From a checkpoint of a small transformer trained on Wikipedia: 8 layers, width 384.
Each number is 128 + 24 x the weight over its row's rms, rounded and kept within 0 to 255. Layers, rows and columns count from 0. Numbers have three digits each. The size before them is the row's rms in percent of the matrix's.

# layer 2 MLP down (transposed), 1024x384, rms 0.111, rows 610-681, columns 256-319
100:116140201104176111109143142143131136164129130150142123110149137136140091136122134152168135133151123122102113104101094165109124105144126161129130102123091160139135078156158121117097151086104106
105:119104167122129112212132101157122166103139100146154128125156086147108158141098143124160123156101143132125154121166146126137138160131141135140089117164134101163116096090117157102127124125140157
100:136129104132081107137095154113128119150051120110132117126185121135100114150131124137138118108148119142135154157153158141079123140127139178124130097115109158124129113135103136127143158113171181
099:162118127115121132146114117094147139119104154123137108160139108125112112135087175157116113121112142110135121126119142173104135147107102107137140163170152136148161142149143151224118136092130168
094:120133202163141140163112170140099118083112091129161162129125124126158143126127169139109157114091110118143090091110120092132111157147150082132136149174121096118131132127146085130124117146114134
092:142110115136171156140128148142109117111121160131149144089124096132131109142140102115183138091177113103115160163068099104140139109101095134148163090169105086134119124117132154148128090122121121
100:133114136112160146168184108115147167084108079127128122117100135080167121119128124120148107133078077152126130135218122109072084131122141104114136111131176128117162127126121084126127123110118146
101:132119134158165128154124129178124150113117166124120152087112108116161108140125155104112107131138156092152138172098152121104108048127128141152107136114088104113119080152096083141099093151119142
102:149153136092134106113103112150109127110096060132091140117097148165108137137075115143110091131096137133122152094164130159117136089157117102139117130138129099171128152091146101122090110141138092
099:113103128118141160133152130128175132161190118123139084135120152132116121169103154140123090132129090094146125086170094113133083082160142110116142152154152135161152107134142122159135109124140114
098:095119094123134130106166109125129127114121132124154114150082116173106139133081111171116125076119104145141157091077150115164133141144130127144114136142095158112140090147128080112136127095142122
102:118151140104108142103135134094162106148119073121104089143116125132122121128124180140125137114093113151129111104157092113130125117133125096080115168170129110147103125163109120144110121146109200
102:151129112116133102154136179142122104166110157105105149174094143104095147163131139108125153108097118112144124118123113028106104135150195079118111151098133148107133105132136105123112116149154124
096:105166115143131118097116120119158117135160105120125133053147144158125091116137128112103140082104147176159156109127132139101126153147106123140119155152170096170120132141151132174149137132096140
098:129149125107199131136099144096120145136139134121146101122090078114114165100059126150141112146094195116146116094136119112123137157116088163085134143153134176109108121140146134106167125120188112
099:120154121132098130115116193124117089114104117137131153144123107083107120100129117088132176134168152122147106136103146105153108143162168157107176152152140171187116148120127116131139114103108167
100:072148109101132114167092081132152178123119123073137101131118174100084125106092146141105146103089137128165137133150156150098136135156136176133117151127114103160181110126151114147127147145095172
101:134104089069155113147137116106140112112097172122070124145153124109130120113157142135135103113122153178141109141124143123134151149130150121170110114109100140117171178115139131159133118134090111
101:131114121111108173134133106122108139151095146116162170156056124127134114143108154156139131147120153091134129117124144119129071091100173161179172121122134117163186143084095062169165134103106137
101:146102143136169121145140088140111145099127127126149100097125139156133137132131098172130129068106151122097112134166109062112115111126136099113129154119102135123123083133117123141101144114123116
100:124151070108163139120145136125100143142120171119179140171135141097137130071122161187121159153142130167140162140138133144139112073159102090127122105131140111134116147133104123145110078142111132
096:113149096163148118127125123103147142086135116148110114107136139159164166115131106104174159128124088142122085134126146125129140166152136115149139155141148112127173073131115163151144139120157141
097:129118138133114124129163098142085145112139155130141151159210129095157099140109113120155100140110132117094114132149160128092141145141094148165126122100102137118136139089081111127115110139129123
097:116162096148144110126120175114123121104124098169156129149089151110136110087118150094165164098168133104124092111098141122126142115103130129126129117152120112141097101150193108128108132163113143
098:147096180137106123157137133116111106119125116146109160152126105143139174130174116105155126107114138137116154132152125109091142138092148162119127108101107149115118141119128165120116142126127105
097:115186164145092178123097070132132125131084141161135108146141125102120107094088112106134140158112131116151127141105119112134147151176091145123094074131138156139122138212097149142116115117083148
090:149123135100147105083137130093127115129108091121138142142131176133165177119090164151087127103141129154136112147129112123125144104165139123083100121088116143159127132111088129095058145113106135
105:108128141133113142170136110062129132084123119129114129129118110163150081156141146167123143115113135119080115102174090147165082118102117139145134147128143117132116121133153139101157101115101168
094:107135180141118134106099144153150133126146125173126129148121080114122070149117159107103129152112169079145146112094115134129120155175129090131131146125102127145158110134142118120136124155143137
100:111115113142153153150135174117154123099130115132146124152154115140131137176106086103124143113078181079106117106117136109148137150111106118132113136123114120130136139119122129142160096109127151
098:144098124145114126104174112125113109116152128111136156110114140156153160103120118087139139150086114123125135122093110105131174159129154098135132128130152134095140089139153148135126119109135121
107:139143098142147168147150090111098082097082073143118115091176140081106135173127119111125167103121119121100125073126151130125154147134115142123144079146169128155138138139141143165106126107102097
103:169145104149082124096145089120107133121105142124115107143145171126167156093159144084163096144115177128117138106133161074119096098122151096137116112131140117165101114091101130139135137147119108
101:125135116136127116166140145104142097118084117127094133103103168094174147142113107144121119144103143152147143148159176093095121169132085166113125133105169174064138133138151124148150121135168136
104:129162110098139119109113114120094156148103111093190093100118080137108148097137116136154084127142101117149135101101120140134149140137122134170114116122128151169136146104089136093110092151058110
097:126124130145126145129142096136113138184120143127141132109109101095110104115107169116137101153096143128077123091112119164082085153138144150119125112168121160113131126130133122127096122137154077
097:137159108122097127131178132173159141107124158153115094127149123112108108122082108162195160127092109138125127127124080129133150146080110121134107091120124116110117119130141140176118138102133135
096:163117070125147135126130109146101169117152137141133081161092133103132123103099153137115138098131094148132134082151109144110150129131130163135087126152126104096144115137133151130131101130114149
100:104134159093122169102108124102143085143144133112127158141171142121125140167173153133125092145163146092134116082141114135134122209092101140176139080120148127165138087097121108097109096077124118
101:156103119098137159170180135152139134120093107148204122106121093138112149139149155145121146094152112165134107152151101134086126131129125145097138117155107141139120106141105109130128103127109150
102:124124172134118106151146136122134106085129144138087067140128148116129134124122145159112134127125154108131141136073147107095112183083122108120105142083102110136164104067106150135103130103143127
100:152166113085132151105133112080158150123123135094134139144155133157120135075163113091137123107108116123091147086141079140103177083103181123101159176118102097134142130158116125195117128174132081
096:131144139147144120126096123118126142091134126134128129120117114127136172143183135121099116131106139120102179119123176117100144114149160119122137089140109184082147156149134150143131105125116087
100:121123184148140148143132147093123128127159113162132147157098102140124160132093146145066109129130124128115152105099086090137136166116144136151164108143125132117134129155121107105130107149139123
091:151100143114122088138121126086162167107152176123155127149086112125123141115149164131152114145113117129126112116154114119106082168137113146150190160145128126136078139127118147181129078100114120
095:123136173152142144150119149133131101128112163138119122119104128115115152138075100090121098117103141096157137120157127097120156125139153070120146131157097129165099129112105120085115137158140064
105:162110157122169121112107122118115122188163145133140104136138150133118141143158160088142087098171130173078126103167127158093127129171145080147146084121124128129129159125120123114128138163126142
101:134116130135091168139150140181114127067131108134100123134123121135128125141092120147161071136093070144150118136109087119148144185133105094077143115129106112113133113181132136102145149119177138
096:128127143108130086124158133103107095120120093132128157106154101137106087148136104108128132131104142136133092106073099158144079131145137151120114129107149126087137123096105141097155095132150105
099:141155113097127110167146116151119129136098108151138123172113125168165099109101113171150126108091113140098101130119109110160114134151057087122111144094148133080152138150146119164133145068147127
103:157115054132117106097120148088128161111098108074141124102134142082117136130132145154126116148119145178052136156118116120122107123131119142142134178161124065151123037085146109123149128123140122
100:144129089174128120105187146117138122163115129108146125159182130104091153138118114116106113153114100078107143118119136131141148149122118114148154142121129150122101131141169177084122129119109135
096:108119153076131152129058083101126155173142085115111142130106113180095127104108171134105137131133101132121132129138110108102129127151094144108123114135112131098110098154130142115113110135139152
102:144088132162150134156088152103143122091115125123123097128083072177101133125113112154107135137119179145128140112098147105102181134159110123164133116092139124126092123151094109140140155147107140
104:141145089194123101139091127098074108151127108138102162122137104125169100108124108149133157123160110105099128145129154123144147118109129175171116141130129161139066106125108104128116146117142147
100:128118135098127150128138147141106146139153139126117144126133096127148080107154093123129101112130128108130175131106156114120120119149118118095146149140105127148142141089128110095163081100163126
106:126139171124073162134095149101077127141144128111135124113159131145155137128129141137132159109119124157136096124143123148118102082162069129146106148097131105153132147146119099147123111082124180
100:121140145140109149127168130127150120111134121107107122139139127116156111124127088112125154141104113176149120098120092121144129120118131108118119131121171126153087145127098140145175112080113103
105:079118138113129147171093134138133083160108174152134141156115137121139134104119109131073129095115112142162123149131109147141124174130083135133109113129129127123102144165120111154111161110114125
098:141124140163083141125134137107142130120107182121155156171102168129143124148140092158128145127109128092127102132132097145102110119162093125084113114124155151127146176121161101082151127131131133
102:069144115157106136132121147136079138134109145096171142151162116123122177077119139168133158139088123161171104167123167128079114136123102155139115097111115119130120106090099156124081112104170131
095:132142122141164133144161080181086124125140135114114099127143121130139115130097134124100118133135119137116091123097127160122124151118120155125102120133105125169135101164100130144105138129138134
104:105120146108130152094127138156132144075180120187151138118122137140143159136129137147156124163088141111123123117145146131126121148126111115116130087134110144106133152114138136089110080102159123
094:102129171103174159120084115130176168113139110123128113103152128128123134160173111105127113115071125139148085135136082140163144115144117112108137130087126148126128151143115108162140132136096111
104:086114108159160124107181114152110087157121141140157102100157113072104116146147118085153134106121131153145154164120137161141116137123138154140132137158124130115086108132103105159149110130163130
098:102169125137100149155079143108142117156134159107130098156098141107114116101107126114123158108116153138187130127115132098150164103184109148138137167120112113108088089152132141116072057119150143
099:134087116126135150125104140205135145103109113142128090149130147109116144155151107107107115142124094118110105105111144124172130170172129111136159130127138152092131124124125065156108103126066108
099:110142081110100091135162114147111124081123133124152118113136100125118138090154150071127134147166143158153169125118111133166138149147155087131149107119155119106132066134146152158136116147097127
098:125102155130112126135092162150102141118152139130131110189131130117122167138152142111138128120117118169096132098136126136130146140118128124119119161139111125189132131178137164113158131108143130
108:092127112157140117127096148069138131130164098119092105138115130119123104088150142159168144122092122122118122151119124123141101112141100117145170133098105145137101116128157120127100133072119106
098:115136108143110097149102116149102130115127152117101121185077085141112123106115100148068123123057128137107060108126120104130119085132142131132157102090142127070155136099137114128128134101130082
109:148133146146135104141103135102154137096174141091111125097136096113158117124099119142093165133159119129116163114122109153104169164144099089154139110161167133140108152094110138106094136140155095
# layer 2 MLP gate, 1024x384, rms 0.118, rows 611-681, columns 256-319
106:115134095087175126111116092088188118162111142123105148104107140150127108125110127173107175096109119114177164143075095128082132150160110134134136153102125155103123146153118100156120156102089081
094:118147121106091101100149131150126104128140128131160109107142123132126156140112173099109094117136139105129147137126134129094139069121088107156119144146167139110093148166121106111105122117144072
096:133150137142141106123152144134141168087145106137123160128144143145151116122150159133125083120180125101142133135096124090123165155152113142139088103165123106111156145107137055089146150134104107
092:129143162129115124146091162126143114121146123129132131145117144086109117150102111135149110116107160129119153097124157146136096118144136132115100085106134145071112100121177135140109073132122076
091:149174175115122126127118138172137136098094096132146084098155162146110143126099136101146108130164131124120129128106117095127199124125116126101172132121139103158119165121132129134131130138113114
097:144112119102146158157099151170073135105110097184121138110111135154159118160107100123119082114105148134117138147132112161170122150138124147124116104098161125119158139137156122083112131096112103
107:156146110113186126133134144147134107131165139153124156169132104128134179142156123160132113116134140154156144096157112123106114168089131163126112137140155121149152132145137159139133070112138102
090:159125172073134147094089164138155162148094075136107115134110121127139105130101127143100143111112113119138119086163129111114118135169147117167089104123083109158133125119124115149146130109128097
106:124113117157126130110137160106110107085131094141127133124137198159128151104151173140132143118123110138172088111143122126128158128118163071092088180104169109143151130112143126132115154158141118
099:148164139156152169159129164121132106096155111134153172103200111124138113132160131101147131176110133136121100142160130134090117125098109142116142110101162115137117169161151140107132114145141123
103:114141108144123123130096155138103157130106124075136161145145156083092132118126159130113118141091121124135128133139170122161157095088146168163168172122115119119170115140135132129118140108135114
099:115106107089143123134125107074130127096119135104174119114183138082186106143098129147093087116171102106121136145112124154149137126136141164114155129159119157148144088112154145128115073118064128
104:118123150115144131134128131120145089137142100102115119122155117140105153125077088111084115107150130162162103129147191124110153103114107127150130123164142112183159106137135166159104092125140123
098:162087155113132126106136173181114141114159104101149145113148165127170121123083123125101105097123104109126114092104146099065134140187135145084184126128131072109116137138087129136153145113109116
100:103103135099130151098133147129134108138150080120089141165109114085088216140076151100167168092161155137084115087110126134107093112138170103115155108143135105115139103137129085116126122108133142
094:128147128118074128121139138153140146139132149180163130171105099120152120125127138124132124125144115156089124140105100147148137087173107114146086097103140048083084187154122122136154129150086130
100:131144114092123126140149125126158081132139150114144125133133107145144121135113177141133133112137120175124100153117138158138182126173135135142124144064133095166156143106112151144140127137073125
098:166135177111110105133138136111128133154130118178125164149109148101102126089100168121126136156132158130124136114116149147137149141119138130148103111154117151102110114143098106121143117102159074
102:121094104149119103129101119091128097091113134068148136134161170144117149114122133125126120134124127092126159157129175078162109047110121158113145135110113128103133109109132125091145137120118140
093:134095106114129138176084141140137131145115167154115139114104153124172153143141146150136152108111148075136146133100101140180125114133098101126137105062094118088089126128115143102151157112109088
094:119146108129159135144135156143100164127138107106095073158128143126097147150114111137102108106109122118191150111134124142129126089132121153099125112138130135130140103145161157124106127137127102
091:125126139123158123159186135169145135147106119118157129109139102113126132156130110077124062121120154199123146101105159142143101114120123139145158138136140136140111107122132129118148152121126126
102:140154135121116126085123115102152140104096143070126140146159071101124131150153130150113134124129122152155159155155129135138155152129139149135156143088135166097127110125187142146077109170139091
097:119116118076165114112106136137125141155101099133144127090130137117124116131094159148139162158078149140138127115119115104159117120133105139157106141137103080121149131092132123123141112140155089
094:148102132124109171149149091094085096120106130182091057135131130137140068078132119119104128113125157165152195164089158089109141133150122109126105094157156143160140154124107132132114179094125109
104:181132142123099139110102113128143133074150134147096116119106102114084134130117097091126148114133124150149149136155112118175109099114077122119129119106154095182141110145153120144106125089169108
096:130123120156128119119158117130107141137131150088113100095166126112143115103159121119169128134106136086106146121109155131089133132165148151081110121175107147104135125182150156162113133097089160
093:142142127152121149116073163094114143117139150145100132133110113088065137105122146134033114094084122143139151166167133147102189145156111137114153172060157144140131109152156139145121098086142102
101:110130113104126149129134148118168114129102136122156114141170113126133149138072108124107137101124134176137130091088145172104149149094158156128120094141118156196125124170139120135105134144132137
106:099128143123106122101162099096102071165105128126139162132119145125148121126121111137091144156096148136125102152116107119132137124120127116144071118129141125099144142134137093178121123097075098
105:160157094132150115127153112078110135122170172134184130084148127153086145136106155158139104160136138097120128105132163082156139147125105121112104121113151137124122148108133140112162137079127111
102:157111149126043160154128119072140111170122119126078129142161134105135134163103115159133083130159144137101123126148130130117159129091144103136121133132078141091160116136109114098131154114132127
096:167123122096131138159116134144085177123113134124122149115166089133139102106114074127161132166151161213140101137155099129146107113140110118120160104152161120118110124152158121105135116136112130
106:114157158146132159126109111141111116133150175124120075139161133124142081153134131112158134135115140153116140127138103162183142101084115151154130146137134098120149128141155099138135111182187095
100:115133146108145081104156106153109106154098151096113137122187127122152065138132091153152147162134112162091164177117174089136161126140132109103099130115167105188125137158158134136090122134121165
094:136100131118110104132115112123145157146123153138128152185141147149135121125122138159158120108137090126152096098132105180150155152140126120107144179112082136146125098103138124132070132164086151
093:166132153180121098108098156191111120132127163062164111130186125131121141163163146123152126127113150114147128149123151102072174092112132103144110144094089123103124102114154132125115131123085142
097:105132128074095148110102152092131118121122103137103106124103111097095124092125160092115155097149109120134132125119111129113172120097093152123145095141084096147163106183152098118131133140102125
100:129103103183135100118166131110109113134132095145139105140145114117117166102146107118151113105143100110193145141110076118132130153089148168096130113084116103096115107128109169110154122116169118
108:082155089157146152135138105137111139128116119090132139109130109098101168135119116094106103078099127147136136199123119117163137158138104114083159143108134121140112129181113129120119102141146136
104:175150138117119082102131097111128138145128132100153106135143136107086151119122117155088095103125130088144091109109099158121149132105153137126162138134102156189113127183117103139126144131119123
092:120198090123167142139117131118137164125098137146124141154180107123097179107124124109115098088158132117133130115142122158108085132141173150145156116101096146093129132182165143128137139162144130
093:145136129144124140146187143096164148071140110142109110147177129130129123112092167123103159131144108190108069107124125159148120139110174147165148096132108104144169146117116155142140109120117116
100:145120093136128145174137079140124096081130094133099106108142156120084118126144101124114156108157119132113162139144152131152206085171125123160119123105150123138148074148142139071121153154088090
093:149132113136110118099135086104148141169146091120100107105143139116152118144083112113132102102117135120147148110141158113121144116106120112134129159151114135150085116141158148165177150110126116
100:126151119088126103097135137146146129128086152092124127138161130139149175141131128125157151152150104119121131123142089124149127131138149164102078122134103124136101149108091149103174126094102124
104:116168099134107122116122120097120141135137157132142151133109098119143155166159120130166127106164108142100127204143107139113176135102118121115118135149160146174107160178132124155128115139152168
101:108137118109110143086111117136162127109120118133120134117135164145125116181101136081131110131128115149145103120132137090119081110099155153120131100105129144112144107120189103074121100106157135
105:093137151124126100131092142086096160161127172122114093165129135118110120129160082111110111126123122063134116096109096174109148147130114148145139126122139148098125140147162139118189129138106096
103:122114091124142112135130131138115075129151131151129098110115133123138140121140137170140136135075108162096137093142164100108138105159128144126100158113098133145155138183131104102092113113162137
108:100147103124161143158181119149097079109111106177158091151110136117100124089100119173139132124200143134134179116152160099161101113118130139103064148127123176134159136139134102171125140128124166
093:150089135123154118139159116111128146117106137129152105110185125139135119127100112159169119150121121133136121127120086102106117123075122144146127133124110165154121144132104127100131098160126164
096:102133105083111152099103138172160133122117075106104127126139163123133103106133135141131117134108117134162113127112121109136145160167188128138118119110131135135126130112107114134106131116153112
100:121145151128129096160111129104117159126155148121152090156119112116141106111142083097125134114119150153159112144132131149146114130143119120101138146122113145210140118140133150139119119152111121
097:160161151145150077120177114142168120112117098077131149164103176104107106090112080115146142085115128148122161092139144129117109121077108151136172130103134164106158109189133133122131125128131117
098:123161079143170147146152125124155144097115136109117151125100121144085103118151158112118129112098111136104114105142155165147160165083129122140122147090075165132153127146094135155172142111152146
099:126097145114140133091105118118109131149158149141111191108097122111080107121150137091133115120115169124117116155125127155140133096166103140128118110173153098112132139165142111150085135132096138
104:129113149129167128127125131106095105124109108109105151125079134129120143157111161168125120109100127111136117093136117145125129150150102184128137135154123144149118111149129118137152147079132093
100:135073084136121101131093142158106169128126149138140127151152083163054126123091129102127153128144089165150145161108115122110121111083161096124140123149160095151119099135142153083094137123158137
098:094140101108142131138073192168092136185116138140126112156111125113158161073092126131148127160183132112140093107127087099144119147101138133171144108118129182153127116115093155135117134156091120
095:085134125109149117093140175164118154110126068145119104113115110126163115144140147078156123133132121116112124087141149139143160144146122103118157122127118141144131108198094153114109143119189142
101:159132148130118187082155115117092108109169142069157107128090147118107117151113136115118143091141155077119169147119164113143126164087155108126089119151151115156090161102149122159139113112146146
090:146135136095122143115108140103141117134112116144117112134157171126158137097128121103133148132099090052124089113118162115176148126138108093123092109116144109122088115087105136071135101117169110
096:186108140144124147079124119163131118090104102181157146120115124162129115117164130113151126134120153130125162158103095153076137121078130088104141153107121088118141128111110118109140138120130117
099:126137103161144117128127144105161107140094144123116132094132147121119140188156108088133142132136136064106124108125113126114122145121135118106118169111116179147112140069134137089140131114173117
094:095105136116167121164121136163180138137094129170117131153123166149113159105097121162137155111159091127142129142119102141100131166119102142091125174147138105161153127129102163108111121126147147
097:098111120137124135133124071137106101107087152176118148166099124136102128108164125113146146160096136061167148112161127106158126125090116132141140129137114139133120144137178151145130152101110142
098:120093145121082105143093178161125156135120127141140085147130147077130118116088147091159083084152139153130161089129115117129119126115137122144149102133093129174107126095147174092105112132127138
104:149156114120098137140142136068124135120080147143125152163140117095109106125120116093143112109127133094099126164110129124111108103116107126142132118085210096123113127155136180124140075150136150
097:128149104089088153141137096138132140153122111102148131134092130149112134068128077122107116169137146179111096153114098140111141122124120067154125129075184082116086157117120149106116118160153095
101:145120187125144130128139081111137158127122098148117101135164118127117157140131139137129115153122122135174126165099132125121121162102165096144159167092164134123132067093110137159138141134156142
# layer 2 MLP up, 1024x384, rms 0.12, rows 611-681, columns 256-319
104:126095155127097138148103141110190138131126144111145101148088115154147132134075104135134117104108139145131132096143154125101121125104133079114110097151133115117100128109118143111130139104165169
096:139137151139124142147111114135155172155153093108116104145102137143129118114106161138140118106153146136090154124147175124134103185121169120089132167139079115112109118091112143148102144116147172
098:159127142113125107141150168134137085151124160152123133104174092125137077135095134131109114112141113123125174090133171126138135131164093117151166129148137115118118040132124105103125155133112151
090:113100134110162152143120074133134086135126115109155107132134068184114134095145114118136143096146117150148137144133093107143141138110115121128138092101099116129055153173133133115141157133157121
083:139135180129135115108123124144104137113097142144147098099168115133090125121105139129142144120157122100097144140041095119121169113135090131121156120130135143144128166108148116104121109133088132
096:144108183130157153126067127164113146143112138113167107163102141155103131092105141129095148096124158147151121115138099109149126143142155151116131144109167146148155137097116136113112137139105100
105:080124155100129128092134115146130167148079116160125187101082171118169121123130133142112155114126116132159067173113123107160139165139127090136131146152122124146147098088100131142104165150118137
092:128128189138098188082092123160084154142147125173113134130136131123114114125111114135131176090123064108145127112147101150113103117129138102179127121145129153100121077114139111133125147092177128
099:159118145117113095100136135100093132129094090133128109105174126083122141128166108107178138142146121133148142174130111108127115053144126142191125121171172164101127134156144130148126093129141133
096:165179116117121127123087139079161092112121109111108121082162144111123107129135200093154168193151134106148124139183084138118137067106128148141127157136120105109116151144133120150140124180127115
103:169116043147149140144108145133080167139130146090161165085157155134120156094155115159121129151127142119184164158128157142083121088123144149128135128106121134123139151117155102101105120119126102
097:083150102140127098161094115118077174164142150135188131108119179126126126073135093118148133136130146113147120101122175132122131096180164131115101115123129166147128096148182139138166122097120141
096:117106073125169129125133132162132189094101117111097105129080140141161103142139181142113134184120106107146165118110114105153129146131132149125132148102125127093137151112106083118148164084122131
100:092109120161152135089137113129119130121146116086113136074072130150100112102109117138130147112144138154125121152169147124126142130104111114161153114170120129127151110140140131123166107124155147
099:107119127146085142155140178138151121136097154116101109150150130083132119151168175116123170128137111149168164134110131134121104124118125128099122114099136147143090104112085107142150162146126105
098:145153130108177111073141121154147138134118126143128087105130165137118124143118130164085096104140136096148107147129147109082139111157108148122166122125190169143165140113141150101114133144139147
101:133103110168140132133112142133133127120103136165102164145159166126145077111145124138155098090117127127121163094145131176126118127112140100113121100155135159137163091140124095124128150109156138
095:049127084133145166120093102108114145127103122090160123121099169167153078128148094138129103109127132108121104171098148098092080124127142115124097166095134106113167115111117149089140150176115175
097:128109140113094121123145091139136137158169107126104151151152095118115124167176113184130119120129089143114118142129113137131161138134117139124089105140156098144146158083111101103128114114110108
094:177131138119140113106096141083131126142079157123182127142159152110119124124149104101142114197125088115107108140084107135091115159105162130125144107102094104105127124147159122149099115098123135
092:075191117134087095131082165116125174151110144119145111138108163187076128107120118143110180149208133139143090164161102163130122124160140130158103096142131130148181108135130146134121080155134112
091:084120132167162151153150136146176119138148149095138125130096154187095080095188116111090103099138121153121147123145177179164140144135110164125165117159118167131077141144137099123152168133112167
108:137117190081154153105099136111122107145106103120111118100097125154126109104143113160109110099141163107098133140104104111144129163128106122089120106130121137120151120121119136108154125124144136
095:137097168114108095136157109117138114142100127140151119093129109164140099074107143144147160100101187125107177142142145152137171162069129128145137111151161121178170131113110153137122128120129139
090:087105124118126117111100121159170171110154113072151151134111150142154184154129075169136143123142127089113094080162078140117164122144165147111129152100100113141133158155133117107102116149107136
099:163163143202135137108117140143139130151132159094106119134133102142125093158156117125112144159125127130147123103143141131114121136129098096138124104144114105123079127148131109132124135140175084
098:132103129126136091131125114075114167101113142165149094110123117096110132125147129153092136123123137103084138093125146138112117136108117127138138130125102126148144125139143148141154111094122153
092:111116115113115124163135124104149131141118112100161088164137134125163132120114168129112158109084095107127135149146134087096078146136153115087156138127132141123096135111146124112124150153160117
106:097090101126141131119118143166144154113153152163144124122105105145131144138152163099127161184122096157150160124113142075110106127152102126120123159189123088120143113109083113123080134159126111
107:119176145078104114137121146107092123134127103135121118130147140143129146135102126105113140107099144144131131140134102143107094128108121131150182142116141131129210132140171096116098105128113147
109:128195101095080125151123127148138122101143151125109155123122110097100133176141143209134135210130109140135134125158145113135116143133128108137102125111119149120127129118150111159122130150121099
104:117113099138144121137113153125140140145106150164156150138135113105119105148116086092129144068138112108152098158148147100118149132130140117150109110067130138127128099140145126144127153123125144
095:111110125182107124124135136106129109148158098151083119151111142135119146114137132136101134092081104127074157117107165119167158126124118114132095108104114126154122092142118182137174102119170128
104:154160142109127160114108162153119111107107150152125137138149122122148077130131125098113129137133116137109144107119090142091127098121110147129166151133110077093144130132141135154081154125172147
098:141128137172121129145143152138111153118140127094119075119148109146107108108168141153124134131105130153133136197107145109162153140113123138105118181101116126160092136144113146152108122071122151
095:115133110132099143117138153105150094119166199114133110092098121113138132149114154104116131127098144138132135186115133096124132116100114147122098073117125111101105108118129114128114130116144102
098:119131160081134143142140112117147095114145103175117125168109108112111135130118127148117160128162125136139130180122120125132109188092126144105172123131122128130122102154076094132115159173169162
095:170141136128127114153104124072158100137117136172190107142138155141156115118156116134118146125112095142113158197114115139148117107143153110102145099150143082097098169111134093146126153162136103
099:150107138126096106187107108126106152115127133138143164109120152134144145108182143099113125137133136148107078144105143137142123113162134079157140135131094118189066093136062117146112135106086122
107:171069139111116148113124119100102127134113149142116123104127131091122165086093187081113154111103146085140109134137042137088122118122129164136161112124120138161145143150132120132140069165121116
103:131073139131124174154121122172112109077152144152134131152156076110136113119156156146139138136118173141096147142148164150150091122134129067135113147135107143141137151136144159109096106168081161
092:150138123123170120174136135171174112159128132091117125125144103122115127136127151118127084118081147149100168149153118110146130168175111148154120098144105115120095126149121141132085100114105132
097:141086112118154139121101132139113134115174151082141136121147114101116146165133140142169092116139134138080138135112127118120102134164101113127099144141122126112161119118127084132109142156151149
091:152138124126115148173147103087128103113136058115109138115143142113105119126085109147099106144157135124135152132110117121141157076172115157144155131079128079113177083116154156097090178121086091
095:114148125137170131116135114104081148136139122152155131132133130112119165093115182151153118122121133113112092160147191167131126133108135119139103131111109118142074140170123114143165107136158118
102:184127137127160120140164123135131101124187101117128133129096136086146118107111160128122107101094160143131112089133150184130114072141119135158146145149133109139133112158190110104136132154099150
107:148091140100133153152174125102148112126134105122122138128173132142135095116108127118111121155113151125122168130120157122145152116099164126168142153103131135054124119100147107121115161128122088
102:130117141126170099138154126112094132140096124136138108126096128111135109063103103141123118172136105089142147092131123134143175102143086097122117157138126156152102141108100130148125157163099121
104:135126136131091124135113118163147150088137124108069108137118148119148122112106119108142117130149139133120075114117103129148117126152130102105105129115104135109136096156136137157112140162159091
099:119108125131119119154213171118142151145170104131088115105095142111132081108128123107101131171156136124117146162064116112095101103128101140109109160120087088160138134124131137141132141121121133
107:118142122108122145085105132140102103067133118113135129137061119139158133137108160136136116144161120131132156166183133153111118118115126105126130120133112117138120142136070083153088146127119139
099:153155128134119143134100114147120171148112154112099118138140119111147132112120149127216106173092117158123126136067108141122109124108117087121150101133121119104122126129105132087151100131130125
097:139093148115155121111135150162123128136174123164158102156130100105105101142117114105119128103169131152164126097118095143156110160120093150127105149098119140162097106142106094151119108165091146
102:122132096151106099156127076110114139135158123127123134140092101099114156132124086093132119127158093147125072128145115142168149117132164112102119150089134123137114105181144129100079115108129141
102:146150156153144067155142132113124137125141145150141160166095163115114120131159104112164170097130092159122167106152129158110110146113136180133162121121104185135130109172140134130147113132121085
095:112133115128145135104100133133142131076116096094136126091125132141076108071122155095081138123096085132141099133126149139154148111124152127184127108172148135093167138170100135109134118109110152
092:138055138150151107147120116122119125109148117149137132145142094131118162137144162124153110135068164122115159121141163137138140145154122103106116141143139068107108149131159137143108083111073100
112:154178110165146098107141117147139126132129160136105107094144103138110156121139135086129115105147082141094106141162147138102175098099175104167121130133157138128165122085141130112164107138110092
097:107070086135115097140150130139100139126115128125190155152157088124101154150131116138131152122165112147146173174115085150144129120149155129083153118125177123118131135165130158108102104132138130
102:120075161116163129153104135168148174158112115119107125120122108113160148129135104145121122106094109133130102107126170134113120131157147130136127138159107103176084129138124165126177126128125143
094:135116066129171146102143145130102119170157095121137109142137128129139130151115113098150160138126160147101130094129137123132124150139114146121114108098132119164115105157143110122128112165124115
103:169135102100120170082124151119116099101177179133119135106124135159128157137131147131184118167096172106123133111135120141122132100078147142109154129174178125141102198159125148139131147114118118
094:119133121119181140127127118158149146125141149128125122116101100139109126124151121123128139137146132155160114133113123141113110126109165176139153120094118145134137180183154067130144185176174128
099:108123151149137098145115144131105111144152131109146111154124136100136120134100121167104159109107104144125091155096136088148100144129123140190104108159139128157109098163073149107155105114120116
098:103131102127125156145208134101150101167100112101105120154169103130126143184131127132160118159120148105105127112110169124145128063142132112132099114090164148134101161126116106139178111135119113
101:133126127110149092140102156168134148141101099152134115119147148116097153118103091141106103132173093145138083137109084119137148157155132094134151144140123130135165150117093117104085083106120125
102:151113135106141107111098086088108140122132178154147116158125104089146103105155118135107121097130131099127130151099127143149138178154113168151128125119125105078176099162160143092133067178150097
093:098139149147126119144121103124114121116119143138102092129121122162095135165144115131137142134092118095137102169142135127147145124117112146129117145147135096102138160133101124158163135122161133
103:103098127138125145135095137129123170138166138133113123129113182160141148124119129127199138130147119125161089110119134156161147146130100148162140130154075169123142101120157098121086133079139087
090:115121119118086150130112137069151158146131133126146120155115134132119128186136109157119098165146141163138139102105090182093083129139143084098112124094154071145073131143123147134135145147157127
107:151127117129092131123132108099129156131121139096120092128140129091142125107123078131139118134142103161169163124126139119115145210084101165119175077104107140114155158114106157130093132094125123